Weights of a small transformer language model.
Size: 12 layers, width 320, MLP 1280 tanh GELU, vocabulary 2145.
Each number is 500 + 50 x the weight over its row's rms, rounded and kept within 0 to 999. Layers, rows and columns count from 0. Numbers have three digits each. The size before them is the row's rms in percent of the matrix's.

# layer 9 MLP down (transposed), 1280x320, rms 0.0764, rows 860-903, columns 0-159
099:512602439573593544515438396516579482482504470489406524493442492466551482522466452476410511518419484521495399496462575485478546434422516539532501512486408476539581451491521519573454503427542476457570541575464527494524533464455511542520464460520508582582487435476458507493479503552445510464521490471480474466506541566523549537614577466495476461451540574503569566517548648510569422514477472462473511460467553555451562575546547541504476464575434524501549523378560538605497569541484488
087:594479512481487486502440484467454475536449482518474439439549493485491476427498545483521403502475461523480470455543458533463461567465453513431529479472566485528486509439532466452453425583506495497508489533573206496532451591525526432461532435495499411476538593502464498484530563440521555603489489533508561533530496442473472506473458487460488490486413544542533498476512534420563536694532477546536453467432423461544473393579565410486385534640544608511434545514538539562533447548519529
109:576564478470554470468487558458537549471535490494418420611483554365496426470436591434536512497488490487544510493550478512492592527544598470548474465499514461497479506482489540408567512503473516486561476552506496546557512497572523500486509487563520474480514461611446403544516520507467506504457501463507562532457434538578349514492454522519474496546498532441559503589534470527477466468592477498438494427548504452515476425560607533496527455512434396491469495473463488609539490553383405
099:478575447455497539447518556520618561567539471491481569553584460502494511520574567460474521551437496382466410418473411486441578563518521456504502505511540395485445494454602453560501496592585475465460496499507470575527559511584568552536553566555513586441557604498536478484463587513517555504485556529503590511501517595444497526528436451453496482500538493469551506517534536395491506557572499478620508419427452527454577387445540535498582510575488538560487542566443577556564517447519596
104:406558558479404475575470527475607550533468485454525488518362377508511456554516441538471533478485501499503380545508504525518427519496532472535534448447502519469514570500523462495534441523526556456533549573389571481439508524479469449474577497500536405538471438481507501596508450512381504548557570546556486545554455450433441451502471657488425498561465505487543523408565466560559470512591498551496610539603530476500511528542387474457497444405527597536562586545535540497485393525423435
111:387521512496634535541450474544482523556463532499499501519495499483503470539474549479478482568528512502421505486391550503469449406507530610519552550497489530433472504460482453411523439483492458509480488522444582471499457493522477439508510590491453539499594419403422456477531510553538496504551513577540524429580427374557522487485493599419603588630542551525536501447488510493520589526454452437492482553571596476485492535523515394494497501431415399555554559468568525524442432470479583
094:443500571450405524475494403525550480395483529561505531481470561438493550576606432412613588461430519484579504537453475546557528481446542418502451587497467501496456576566449630529466474574558445511473449482590504437553429533474503449545468448501480500583433450518440496527516441483494509502565498463504505439451427405508447406586498569557426521513470528489442505406421587526495412413496563491528472479496499436571462469483470530462580455542474542449518515605583465545510547446566509
100:542444506539519548413433527504498469552435463554443460430559450467527496471542493474483488444459556450485482589624498520549543484469515488569574498451486518478446462489464580499468480506570552483423509503487512552476454389498450538503480498504484540552490465520498497493442496527580476492501436410519441518527545472498529439544520476581569583585496574471515555552485426566503429523425468490467488496496517440480474533493485455491590518420458478418456511514458609460533493421461513
102:418552487521538471494506602503485609517527481447490439560500381492491547431542427480486468501427546596570516435507469496458524447488520433446443452524485514581529418516570503418495417496558520453472435491474460548487525541462529493424417558374487530407471553400515461516490489545527540454456573527453508567542592503526585480525582517514526537477385522521562609459520418523526490454427492431468584569525504579640540544558501618538496436530532530520465513486483483563560513466449501
103:449571429537538523597388481492440525527485538518515448448499546530634494498507438476596551440494497523480599505552512515407427536485442520510470413489459569535540433529525528549418478412495442490536544546483470566536480536500464469468572518465476566493465481489543443516613550501550534466481515590485609502501408418510425459527532520491511559483464477417546504478510541472490410394577542514547458502466517490463490568477468537583574514553567555478581486548399481476437492577470502
101:436566488423443495495477470477506515475549437521509511494617545565490481540455488453447477478407603600514625480465506536412604489498489512457525480464442505491460415485489559516569543523484461491411491429609523483500493547495525468487419477392481525436474490439418417519513437489499528439475467413509489359499456491547431494480513551492499484516393541427457589544475505420573515527619502507495434481487436524387574495549478442539542558465463498574494440573480480537455490569623542
108:479513460467501447495534540512467463556460458408426503503507460526451515536452428513532538569478507485505509537509560452572523490507544500488573529507446471477532583423517479501576490528493462509558541616440511547385618527540479494476446495536514516562454457563555459601551507456429561529501482540489520430470494557494475477421554408547501475486502508468531633510588401453557482520515453498473384511487430521453498479453517507390454523477492506486500457514486537595587499533469459
102:498573422492551478550553530462418524513486479558460538553557466426500505503493539475467489555501479469592530576459533395499471569676440479482509480598524486546501506504453569491473467559487488437421519546546468465498528518458566426537445530485429470446528527572546521454542488575416456571391505510488550592322488539442537406480507510547531495556563458522479479544424504570395511542543531532515505531552513409503528525492510443549458505415465563478439450523491465479559529561494565
108:405490432489413456535504577430519502530546495569500498547446518524456461480492495461512482479518488567585514558607511595508594499529506507502501529517568440529468489474456485404438513505485542478478494488542523510463484463577468460395518491528482385433446484470500455578552507555406504577589478541523467602485529496550531476577465465527471474506514515465595437516709592484555439476400419602512503404579423427519477514482511455563443493493527420501538571426532513468533415559434533
101:531459460454500518402463578394485518550444435495581450529593554476492459552500631469473518583478544468489537498493438509475492446508480520557439492524555491419475559536495465553520498526487508555467556499525445466455499486487509442443515374468569476481495501609555424544507470383486540479555492405396442483532513507473511495415508427478395539538483539531470560494514442474494453525525512568605490418489489528499513447450471480598462544370413594605531495506519513558433550505512555
094:600501522490456556539525435486424508556551561486466508578544456468492550478416501486579436564608526494530439478480540454533481496507485524510491553460479455591539570444470523526463540450500549474575459472392482489511632363422480495467480490478482478499519425458415510536536516514503466499604458521481502456484590659467527600442446404442448548501462518506475510519502484541489540454510525568436457505502533448540454527452452581568507567622428510544490525475521400447531393479517517
109:360497501439541567488657501487497491530546416483483496513446495492541512542479473473523463571520450492500523462519530508543440600556492429468469557493483547482545526398474463463529530458514527491543361508557601531502521511568538527421478451546536547453496477576511452520498522497438484458505516474504543447445535545440386522432478468549499487506499515523514468352576558526487556386441525523411570390541482533492573502457489517466478423481485511525448550545566552525439531472429530
088:445471482461475432515494516506529451495582484440514524544522508540490491463419479518464487483421472456439425461546434566544556542443447508461452495557465394454495546451546552559610463546618582586497475411513406543457491547505579430537587458517488610528518472526483518485439429481535485487499448477544434483476446531416543503504504540557500506500542482474519520456530524504458496418608572570607409522505503470495332480523448518464457518425476566472452420508445512428449458530469568
096:531512512543395534411490603439438491633473488504454592472426458553536520520564557511489449472439446416508563541549520541537455412506435464544499511554503562491447518480457560491472509509481492548574501518493475492463478482443416533512468446464516422481481540418515463507536491533557558567514494418525551456507444494413528531534435506478392490470470518438389637524505470569515442513522515421536512440492522419548511608558530507426515567458452498467509547522552514528522525520555427
098:493582443462489469589494525526542477429500452504450485558445407422566503567533579424402524524495481471461459482568532487599558452460523498453544496576516541502530488520493583501444480598469410468493616593479478487574460517559568481484482454540444537351459528532505525492584546531505517485457519596443597482498455462457436468491510524534594508486520517501486502445506473525513564397469459444449511457596480454560452451546466503560582516507528492602526599481491484449497533485468447
097:480481487521460505512495489487466554439599552541453523526531544542502525524542522516532449505563553506388474505457427563511475541589609549555485540448445467534466506532488525465447512470473467510320564471497497563500387499555417536472463495503510443499508540483498494546541554532547458460449413536521462485544483419462513433438428486490567516479529525484688494542523484616450484500503398495418477471401512566465557577479526528591464401482464474511530504576528606550496505497556508
093:522497466495433466472496456478495507526659485510414473471382423574435448509431508518446537548549553541530580511473541544566466482399464550520517446525550482553479454486528519447585473517480505456480481455460443520556425568514524473446474437539558500569517566467496394470423461594563327510527525409480474550509501411552490439441530545590534541445631447485542517499460595562430474511449461492483552540523486518601560534538441460564485379545439504451521544448517466445578500435468600
105:527465489486426577517519414520495511472537590442451471538492465434521463549525588526534390534484591508479511421469495599468427528453505419463464521476567488519504500448408523455467481471494489585468495459491534502417425425442474616509520510548514573489508475550478513509563474523526488519514492477478535508480517463539493530478454516499475496520507482542445511409539469469444547468533504639444424484502488464573486456466479531467470423548460554551553479406481541467514567504518576
095:371471489442554379374427493473411460516526474495491450540512551489452544493451410544532535587507474505548446530460417569545521452565455404465511474606593481419538500517572506514498381575476529630537473446526339478515480478453470478556577466551490502464485532515439521542523517534458535509427434580562433534534498547580542493527494488468519454526590467541467562487538519482494396427462557522543440418526487439415527488495527473451508473527359505561482449528534461569524425594430470
103:574498505426556478506478487573513395464465587527480487385529528514442487546570530549523529479491516467524558599502449475517413540450464487528574486480510489534547542490575576640511582493562460464409481464503583472403487388528519504525442515438496500597449451551479570433468500526509508484506554543550499489520455485587531501504463483550469441512528534540512470516493440553473478564424440611509526498481496487515482563529554477507541483546392558499536560409405438516464416485547444
103:548528498600501508441447490529486427449488471497421440495530575602425494511512542523461532569558502558406602457563511581448508542495511461501442479550511588439467447355435521492560457461450519466558511508438502507521438483488529398459473515510525533474425539519560525491507552469524522536463513455472501483495510431435460442491465444569542461493456505376518518551388585451455506449463519418506574376498498535543524503489489571495480502467544615559443539503482561518508525435438490
099:472450495516502520527453467520491518461477482522517489597572523412589464501568547458433441423506434449485563534512460428619441515434492539535525520450551537506465480485535483462553502463532494514422525540561396451552549448571603534483460528396530543621368486474422524542513464465473493544579534547457446540576450533485536482490514533421472478517494450532511492492527501558532563569475495516501538560468528474491567480551527520469687582589474525556516484468490422514557445550542491
104:435521489452457507574448503428594379486433497470542460442546501553489471467577456427540425443384488495490499548572429522512485607485549468419508582435577520489522538485448481458601377470526484474550532517494397566471491512559561447526521530434520500514441492554510445554469532458471459600400433530540532421563550505542557537459463495527467498550403493511525534525475507516551416571588484540531506460430375559609544394595512489416542475533563597528453487506434495496469552552492466
103:506430480510458496513649520585436511488419449505464489497547443528437529581498537466574537501473608468542522536515527542444458462575530410520454486568539526478498433483491513536554462510480475487548417523529499448416508506525486548504584459511501381417481391533550491521509541562502548544543429538443458512461438470539386574460567496504486485509492522519508549501466511565526457451561591432508498525488459530588471410579510434485460557549521464629556481547507397530498524553448537
096:587516424497498424480501511561489540564483385548454603527484481497519540526610500464489527609439595485457482569506553567501559473519465490398546564475467483431444506513465434549448498548483478449503626499419482598477535469527567524416475481445538440529536495489531499494506556513429537537466558490536444511458520399433542526565516475489458545494591485485541551448497418402473492483472520498508503427526481500538504532540526450430517544536501456529466515506543533422444435461469512
106:463478535399504473492517438443415445446597471535471504391427516542494486522502544529487542484586517462572488560470548451467533542531540483478460505498533535566465450543518522483488560456469527474445629500537604491535520478486473520552491494546481505575478562537555520561490516432456589487440487369505539544474523478441497496509561529523468540548499480441534494470497592517529489487513426518484455557417462489425458439503518504521554427483571630443440461568364515457545476434595438
104:428454544556499473554491474553516459447502448532517516460448436459511497501502468455460586541502562618576553455495478529597528517517500525435464533527466508526521486581464478431469543496460518497482474463521431467484416633381466462483431494560517490555446510556498483519576513436555500516495563436518602577517503523504533451431534423518644476516496460504402477530455544549501547540516429541494450521554572524455540495573511497459521509530487471563561416468511453462420522460462494
111:574517511520510576490511458563414539454483562442551515521450563489447589479441559484443430488538499500574445543475440577447439510530475495622539472413512575522563445517435474491524514511482537434594506451501502446487535356445481433527502394523527574440428438530461521552554534511417490511556394511441497541508487557538520460528617436537510457462536483530586534532522424578449502467538483505482491401537476581427538467485505485527420501472545474435552499486464554424526542505390545
090:456541487622465484531409513516489532581516515426507540557499541625500510618467594551497481470527468562515438498564492472453463457509359504543499545567381481479501485571406472501581492525539474501562490583507576505530463506515534497492439476589470531456495541547473565502290492468458506511443425485452559560487521479460477537508447450553522390433567489517506486514548492511456510380466512521424502521528452574551543514439520498461541511508518513477460450505475530450517452471496598
107:496529462510536427518458433479428511495468488520487527549473594467397481515469561407511520453492550517533584440453456498485527368545427431491629475452581486402539471413487484492559535498620492449478500468540645427489509551449623572473522532564430479478563464487558457545505537437523484557496400433510494535482532486505479498491474444435409516533504465442460483542488479561560576556496534492498482498555534485580517584583481382456520499469532524551535482561478424522432515589480560
116:523483506537400434491456515453565523536553501463518481504586478453556518546469522536571458401564455517433441478502500455415627495500484501433479509623464387445476493577471578528511575444423484495543565444576517501397531513508485478459572523536500445512371558531518508519558584531476353508429426453522526473482471507519494533494527518551528429462557591494507523424521588518522542497529475543558501534466497501587548403480522534567472521585499550523446506559538392425450488490580454
105:488460470394496543577519508482439448598551477511567522577583506558494472515431453527461517532495492478497502490504511591586524574555556430406557395474525455450544440433532515468519486541488435481535558444533599517472435466487540541530474414450531543470435506533444519401386470494513399499432549542536607499514567393463572434483518496498509557513363450489522537458548473569565471473476493461423501500516492455477489505528493430511547520499427520517453516552555488485556482540487527
104:448552495595481630513489435461545458630600565467414426543450563466489533561571510555436421546501440466531522505548422575509417462449489591429468525504529467544490460397418412483540583455492528550410595520480621484466377466471496504492464465442504508475547479545491578478450558494430461459443593540545492396512499371512556493476432372472377553433534442552560516460524515424524522594459487524467505420467513506553420458505507484496567501570435452468538519429488506491498546509548562
100:494548454549547490510483568564605453602446516458505541540406483505521495519517498563553430515582527519476463591444555460500485509440491558568484506535546484555421527437526466486527487451561481609592504532464453472427467420383554542578522465417437481462563517456492466521452549521445572353494497511448521575523453500507620510475443443495475462541499450540446441598576423458495591550499511483458393631538518540507521491490478466526501476469427540566454442498462435444512487461489506
097:415543489519440453453558577499482465572567535465532558499526593436457518553529481537506464507517540500465373572472442431450480584574502551499500545536463483514469476531481555471396573454525430437472533484462565415403532464508545475509562477520448464489608535490468437485494539555426515490498538530404482431498505487478511569405473450446487490436533517532537534502569481516512430504537443474455519445470531551477559451415579507444374458499544603412457503423582565533487521434498414
098:532448540539434463533440521527509432566571503426500497530432535523468479508431506494443508397586545486443506542492488497540537543511488434424426466498468544533487563380475429601483485582422542496485502512447336535418490492531511574472533484520500497559511572467537469466529466508469547552477387380428495538472484477563485627470472466485453554455464579526487520500496466508511464561554507482471495462583470505537577424521526414546502629552514586441444568494518539445538474511481469
088:475475467529556435563494422541542504518563442515538554443487502456556507457474533499491457562515450504510512464477493577533482517527546630531458495551562479473488406440488463438497539526447473283506499543456442479546571541389464591503571542540557461558487437478515477480471542455426471519484553479503475590543495481427592441422482470496473444510617576522543471447387482456567519334532493540477554474547520523506586487439453486467486503470568510526460607531610547496343545546511495
105:501455553407489540474470471484464536433385483481523519479604511534502571509452505476530498542507476577475554466520519532638536542582475508507448413548419491542490546451545509500611555505430519565552486490542501532443562469600537557532502598508553541575562543448532404478510431550518501544510483509428472611470527452506534491530477453512492582478506518504522465383509521452524489625537515522447431463488458531476540538523515412524514535514417492560521595474527450572518443413525533
107:529537484502536505558460502478440557539469469544511511459495461564528447490513525389484500619486462569511521491459576459557544484397505467609503600490514463528571498579488483474518553447585435478443570496547528481493471420561550426401542471430510484467405521457535535554545485543434553530504474429483561511462490480470460513539483552501534491500406492564432469538504509463460526531539462469520488584465592639517455510475577548521524536520418521577568497498531497447587491464522622
# layer 9 MLP up, 1280x320, rms 0.0762, rows 861-904, columns 0-159
096:556552499457493635465497498422484519490457490477544380530438475459468531544609527527501360414464514478469619474462429531542447484473501484511524529429519569482518432566583557498356471553478495501533540487530483458453588481540403497479461453460591523490513432475548444394485571507521488532504518482396429454582502516492447467540512497418490493457426483517521443482467571431465475513598496514493501511519451480533413510530535451517516508481444459476597519460464424471422466529463437
106:443454374499577557525450569518472539504476558511533411545491500554434541537505504472467465594461423590565484439472451539524473475468486397542517477481555541529561533457525531565468549445546496467462501498601573476457519539494393431479431555499454522482453484428493463451505545473446495439598480464536472571510498552438479569485529565403435485580508655576446467517485472547479543468509451612580391542486451502459475441451515496454489525541524534510503391449482418468504629575474488
100:509488393535549486484484401504536519466494568444514490476423530480520504502492473442480494541511566492471570628580408437481498557500504499590408435503505466443503560496494462507451528522515547561520574524535507527461523406486432518535511507505551501516461433503581444425486583533466470527534512565411473534559540473561579520474491466460506427557534586488411453506486446469555419510444468571422416567585581497545444517483505479580508511472542447484486369409381542502434543498472529
106:421561489552464489486518526453511528438555608508474482452419584470422463497522464517523454445521497583450543470537521497451620450483519502479548486431523597444437475591575423480523524443508543405472434595457534457542489508492532529506510561453549519536554511308539559536500543540519470522547473440529498431526490463411468302558536469492576528441527519488521491541469536532467492514428454481511519549406515570451482482529484469552444504539497429587435571466450438533549497506526489
107:431503505438457517556463413517466474535553561449500406532501515576526602560477456460566466564599492512434487476523531494509523410521581422494439555330541447381487461456583498492466520539437404552527542508599525467506519542596460521584554527482589386500456454493561505453533491559524443559533522458464569528578525486431534459558492498489483405488503543518462497535514485438530503419447464506561465573544555537437545497466496481566432519539483520514395526501532535571519513489555441
101:433508469529547499530488479552491474456510528468481529570569470514505446476467478516490511459517440582558524519456418575521509466450494455546608505478551544550466519445539428464496596563505455488541515478501550530452522466496401531497506557561547507465481456448489476542477472451384425451398486476495573529520485470576617545524431467489517422582546539462546528480508505447529537464505492504518499482520499561481461472595485485395485603507498621565455424531546545503472613482448436
093:509547532394502588554552458445535449506465544508420534463526524437547527532548515493469509505486535573393519430454521483488480489501621473446491520593463546509413582542556449511420466518537542599520516411486518436518565547502514514474405521530518452513365542526569559476524447549492466466474549544466555429528480442517450563476599519528509470472452563431465464464485492546547485487484484561545454465426531578521407420558422546500557510516479454480488446475493476433475526442517510
101:470502461486473518537506471465482386547496437526482414471487502581450472483425502519612505545501542448514493524529573461589413536519539428472508505408531436480520528659512598486405584510536573480426531544468470456501482492527459497452441446598450491487485491539448481568506500547441565476514578482489427524461379532532502526471601506450467421513494560413426564529504468512487454488552424546497590489441555432486497552529491481525550512564501465401594403470464505418540545587517542
087:463489582484392552511474399488435457437663463441498530599468442508443491484494563351440445444478410478526427423445485462488500490538556506463454439444508495584574463508508509427480504451441532469513560451427549542507409491526466499564447549615528528512454468430456508542508509545480482487628595555460529489550548438538537441619592481550545506435522551495478521470460553452591494497541488466520564460513525432467501475461514452468487479485475499496542490385503577560503448419566465
098:503472506499480537493537490539431404424570566567421538557498508508504550457597484496474439439532416594532441482555457439583553545474438528568476548597480427511556600511447520550483447529414468497552499578458514556554522557466478498354511505532583492480521549482564520437580492539466390502382458524472509530473555476472511527526515438502539530507516551490493434443494513549497439482452485578588581523425502483567512542583507552488482521510500512456540469503416525483513545547440608
103:499508460492510468533547504541461542393550508506494467509507514558495445507504528478573454548552567500381540504525491375500492526409597474557458446458515465558543469506537453491422489530546433500526522528556514504535512531489331419460487588408515372503482517488447505454501480501545517587509583461513521497496487581507523542521406463455494463537519527555579484480572519539538484496432505503564554499508582525556499481452516509540511593468551514537516520527452510500477431454512515
108:484440491486489513477525458490473477541458485485480460506426520450474508517519464457459508517493386477448521439502492500536541514505428481532520467596487464523576507443518426528503576514608519503433439583530547546530439584516534484483473532465518522492457479445443516489479579540518589434538471602426530475547465573521491454564567464471538405519510478516541455542541413416524446517468508496459454515544513470501506537563476564569570526511545529509542424409464517449543446353403531
105:425544420447395526523578552477431487527569644497488455528448457452544435491550536427520560422391506580440498438474610512526471544461578442481549593506571560511506513540518538441533476578511526503513527561477558443431486401537355569451556542509468477557513530469526531461465462487581445446425546424444653524442508524543453488412511486536533468451531548543517566599527456411494482461466439474548549542433483552494452417541516481482521420461609496540537487543423496486402501523478454
102:450488557435481472558566467466482504557526554494575513607440512407503526520488492556450495434485467547475479460473530357548595430491529414549458522452495506502392521562552628510460525559582491533538501520540542567440501565491510539535556458370525628593484494479550533544472542497498357515526549495540503419568496544523529447499539501451500515547489488458386551605456565397448514483462448434297590502466396510425458515537498583459485472522511479593477521578494481460547461532490512
102:527617493460504574425408423507459440410500575453487498519462534423456504542507517467514507547445427625517493536603525412431492371447502452593472517525561522512520496448633467524431392538487506503516503419434498514476488473510486511468415443442505523426469422372533510464536454583492410456470532520430502391488512540531525463479478504481509582589520458558428452484496485529520520503535450466487490491542551520491569525471481564508535582572491514526611566514523565499405523548553501
103:504566455535535541461503463381419499492511514437518537524462555529436474532515446497572498516539531551489509463457503470587452405551519523417541516453480495562538540589551418468509541494540551492552496472544487448522449545583465514358448559435553495470508510538578461423522577510505518499450484562520586549470466481484429438401476576435542591402474601527429497529457489347454446500553468475516487617437444438572442423472512543503494456602543461497509511413450456510436523476489407
097:492479571471514474466453458519466522511402536463618418618508468564508481484531540560489555474550503602477564589534517412508366529522443487534466437563581537535468491510495450502524445603438424492550476617486519559520504567559492475466445486435467499495481537430534461500493458544508499456578547529504517483570479564536537376546455536520505513508465556480591489344398452447489430387441509417534482481483509494550516540532478541458458581496495569438502554552532463548464523487497517
097:491550523531522489624518540525523474498586454419447487515497499524455523539466445351502400575555500526580472498497413458545520494569528498524472468459523494436481547526458475496468485524527538402546513544572506459562479408586501512443479505544510505509464447448532557448462518505471508518457469549490520531550493560453533489529617544494506538481585550503453512420591413429505520460548487469545452501483451501431485476574485516443447370556565538426556523499474377489433575533484505
097:433540523503529542486523527474454484575501553459590508508581556482417425522455465478572476491545497526490473554532491503526520475564508509522490480440550492455497481485518502489531470463608532592452517417484542555495471440435400403575437505435509454524465550505519424523535442436548443553522481490493506566460524435521532500546451602422495526454453576429491542601527530588539485464552558559515409548506478406524606559496519510493487558493475437450457515559517477577507520419524452
100:504568483438502523504551486460528347557528530503545568583476479479414517456546479466472421536389522542519506496490465566482567406575533523475560502559549511506538546487478416467453542473501484439537450529533479493525494446540473519479446575531505554483407458471471612403475503500489572592452534526503532420477503431513519534555483561475497486594520510490417472393556464482540473520430383401547453510521567581536492459468465510544558546531483490547539453425465523512469520523509395
103:423475509485542603583479554504456431483465457533456547534451586531434487603604552480437338496513454547455563501537528475502516475501525409485500598459484464526492501550503529528488655507515533461386559540476601485498544547500491464381544623489528419529453566504494485483459589482533556545469506547553438500614512497476588544525544460543478531521483531500508459441519498435496504455555442523448606557475496534479453528436560480577541514522420535505473502465560481544479614515486577
097:529559510474597520515558458490496512487549474474439554481467583500525425572517511458502577477456431499501469570619459500582580525390501514490490458459529507411550470430569508455501565485545536514543571466491519551514533462574395517522528527502510442438505442439493424425520468496415444501566500559511456481397466538509463539388576505435459546455566532590439458477528432518515489473549536527444511514536538430428529529512497565562458470548474472506490418503485479576424452525514409
097:491513528435554528457563525423440483485442445399538484473461520505492484447488481566478548520555470495505557590510536510490437449513531568505584529541559533495417479566491401543509601508497530464491581561419493475488479486624399550451530588533444449466452541445452407544543472559522512526516618501485463374500510518540506433486516512503491522565437584456543482527524493494427501451489570441535453617437445485514468467404462559527540496433522550492521516524514424479434534540513538
099:424512429433466454382483424381528452498629437437447486474534521479529480475379505534453535500449390520518483468574522448557416476513530532489554482556507510480566577479445394548297494503520432537622478534461523359452456401582370540401574535492526490553522472433437549524531470485478459492538541490485570482478516502506484453520482506592620493519478524518457484463455411502455506494535483521437559614520418501459501452553479497547482418495500510389499534510505482567537529493446546
102:513560451594559603454575492417531438504524554477514466467575525519483526529443451486411470515549459546481478456445412522474488409522554495505441547445538538528537468553508505418433477529501533465530569538580523534478485556497497498522436557552555574464473423436402517491478574525488427427511577482450566472555428482454500404582428500462533474441486526488488547551484505491499534506514400535525564555424496523540464463454469551491461507602438437482493527390518447640464518530538463
096:419609439483467489480588480446393456456460559455499481450493566457427437445562571500472460466478407560527554469570505470502475461537485509473436540484497516609492551578553512477456530476475480436527573577553501450552432614470464550442474515491449566463536477430493566550592507506452449476478461421460524615517449538503608363479493499543590479494435540502488485532466530502583518418564477454500467504496502500529503529439483597448546404526510445506573563442462478507502554528555493
101:455524422477503594478475366513478497504441483492518389428533493445542464538549487492596428589519508568513537486441411451590537453434512539454460491501564544503480488580546523516443450574500503484567569471551507578484526493476400569447395470500570510481473412496547497437492526488526494559449494431450480419581584528484555548458468507415432451519443570455571532464464509455450506491551440552507510466473415468560388499543500461508472552429436303512519497459360467538458475601499501
099:539448557573564496518528413407489564504523574481531470515592545521439449489514573557552472510490495486456496468475445452487481537476498495542450467473498502524472559495475524544510468486491532489421615545444514520473487510584486503466460511451499481385469604490452518524526521580515498491526483517435572515591475504489473442474575521566529536474523537532403426442447474528450508447465474444474519579463473411553448519419474557515431569519472486484546486346448540476532510472490464
098:485474428546569468448459508537451507542537510481607500576443496554444518461467512412480470542453474475509469697560533417475485460567557476473474556454463551523472526543516452496515499558524502470502505545575527462583593385523484492429554490480467528477485527474550472581465397408617517478479444497469505495554585562537492515430570484451465479428473531582370548434431478465586482440476471576532469592518498496443436481457518482556554545501509511469564572582453520488495635508533552
107:503512466448480589455412469419450448416523553521443477430507435505537445552462440535425491603410499473505513545479456475544496498450626502543520610469579466475415541481468455444426537551502561525557575547536522490476321535613437539432415510493474456566449489501448462476516433537547391591551569502485504530495523562539535463572460528435515523510537574482493436483473469488488420504511405555471505488421601521427501517504469492604553514500485475488555449555536518600430477571519471
101:459513405398450477503531475482487567516586449443616455541479508577490624517558534504495430470413479548505463567556510495459469452421499550523626479452610654524507524535574508545462474550510495432592452418508511595488564470574513564555491483503504509525579502363431445550521509595444492537484535562427521422530520437601461433547582494511534490480625493470473492526524462484462520449456449381531425568595612510570472486546510484423499435514509452495578482455507465499513478539545419
110:516462522468435507439528506505557547518475497525500472510454590530541551487522515543525549567594395516480433565613492527468481472463542503491519439483478508427569521571546432446504514505495483535491518563613532535507547493553452494330519435535475516516466511415448535454503495572533480462542533533469498411437521447498547486515545458475426483447407584492541407514490503543454492486482512547501487532561494499434601505460471529531470528510553425483519373452449477622471520448517505
103:457516490500514595524498461465414443402463508505499498503534589571472492591556542449447459590551490500421500510587504538637463433457576467502506531509510526537568436384602509596464511537489516531483490500465540550535456516544450567419543564521553448517499408494511510467481477462533461627557528540394514470589568448439594498580486461468539501524438601526444495444553492464513508527469497504466432515548519399592483467453492499543590508438474445482473443504575486532447518519531535
106:428528553528502482547547386513464492485498530465507452493572500526524484461476602435511466557544479521535520476552445439494531514492512447480381477501485547456514525468458487477535479552537501503497511531548588505475441419584416507528541474479478510437468503468534541451522466488566497423550580532447475529604483553400552510417465442526526505478522572555369485498456472569566546463514455439503464517420540524573565549596498575521440463491440498380515543406404460468470544536482422
108:456465549565458534589490440526503536520482518518463470567475499538510512534465472424570434566558517493472522516536443497474456504474563497488633422511457473499448523537466547468448582523618572455492452519538626427459478498594418479447538508497508480458494381399503559555450445450514390510513515548497470516506534492410553483564463550533514432494516461648500482459507525477474519493482550625519491582485543557460518549487496495597596533561505512438452449503361483475457579505426528
100:420542467475478453538564533464501515487518507576573419593534488504358449555495548458466444488449524451482449523457511472500513470548465541470551467407486540559507574474460595428513507533486456476523482489514574548527417543478437479469447505429469484524503553510391526546440534479537428569556433517534491502545480581539510493487501550427535375451486604477406541562433401474434488492491483519438486617528451413493488506578494469508502509510524526458481453525436456539505495446444417
100:488544590324470488584499570466454507473578517412592529547434518476497477542490469501564568452551540535587418564543482344478558483540494548501471502460451499478472610560447510500505472484506552589531492540475530538522546538549460495469538532494572455495453569440453491496523523523531486471440478466450499525445599488530465502533616523469595436452516539567497514492479462557498542457515466584534476488563440522523458427471510574528525481630552511469486406505507504457490533572427468
102:490523501490469500535509541512564444515517479485550510572517478545400520467488483623556517463484498553528506475591513504515411517524490430568503445502454539391474448519506525501395576479587474377508438424477505530411534540492487521424449457424516514474481403498463503435535380559534477531522471483584489422520454479587452547463508555563447431479522528467464513510543490508507576402521404571580490443517483483497603418455504455429506541541440520468517500501475420509585516555479555
095:491465541553551444536515535472418483542470510553545512451579508556548485488468507463517387492543425558445544427557518453461537515537601498477575509461514512456556524421394515525511486495478483497501553428585546543555516531456522589424401553547514542521499419384433554572523463542506464444525550536476495516570509473530566466536546517570530455444513523431440392387447543555539545461450549494600487471501476504506470484412544497432584512578440471480506439485426582546459519457486571
098:527621491562514502416566448500565441522559567471499524523507429391480482420598424531507487480544479601460425449489444437416573456544589455556493608433575532512601456453495446379459572523476544488533508418524497423432501484520504526439514554517512516553532443476507523538465472491399433424478593507530562519582553585472498446537507429552464511530476547535430490543574571526517470476549414467478504463453505455439440535580499509575544538573532413509508545514488461508447503578466440
092:380402520520497487441561522487480483524445590509474502556508495478390470564635460526535531457552562541480525504517424537531527510460553421554544448542549479550531501498572522491415473457538531465457516453587528563451464509539543546391449467544373454493415517436514505510417483505506420463448567510564553521585381559553481517464508581510468558528425433511432490420577515540439512480452508396510527506489514519570553492490457505533499433472465525441506473579443531485563466509571551
106:435435541440530462484532471336383474490602495436602421470438529519402451580492541437513515544597553490473540589492544483532471502504479428501447531501522516426475437512446495466453517475537550434512517442488492582464532564596437457484564503513467565474496455484479420411575501515445457527560549620489572480480496499551524479488543580488537518472486537527479471411481473421473387423503520537448488566635568463504617474482529565462457568522476555590522426499515434518474479511526461
105:481497528534550463507447604491394478445492511524550495535444515464420507504481496540533548508452470495495419522594484454602528503525474432538506508495530539533576545571478533499410493463499494501388437594500597526400508468514484575493515530522521572480451469384530510463448445495531519472532555541424552396609569441454598512535533492528516588533502586538415446459429505552445528457521448536461551548555508504514437563453558551487573490454408546529514455586477563480496605516564555
093:453514428527453512481443537451505436490443594438533498460651503511470463539468566504429514487462414465480495457592485443603423449482424522434538538443597460558398523515476482470455597554505364525506494423498466579486470498539456405470492454509489528484506502442482488567512532480496538462577481477510535543584406500429525554547491531528508551495505513583521528515558514425510471477565456446413534572513455512441481497509498465527469502524449541436530475566501482582498460518475535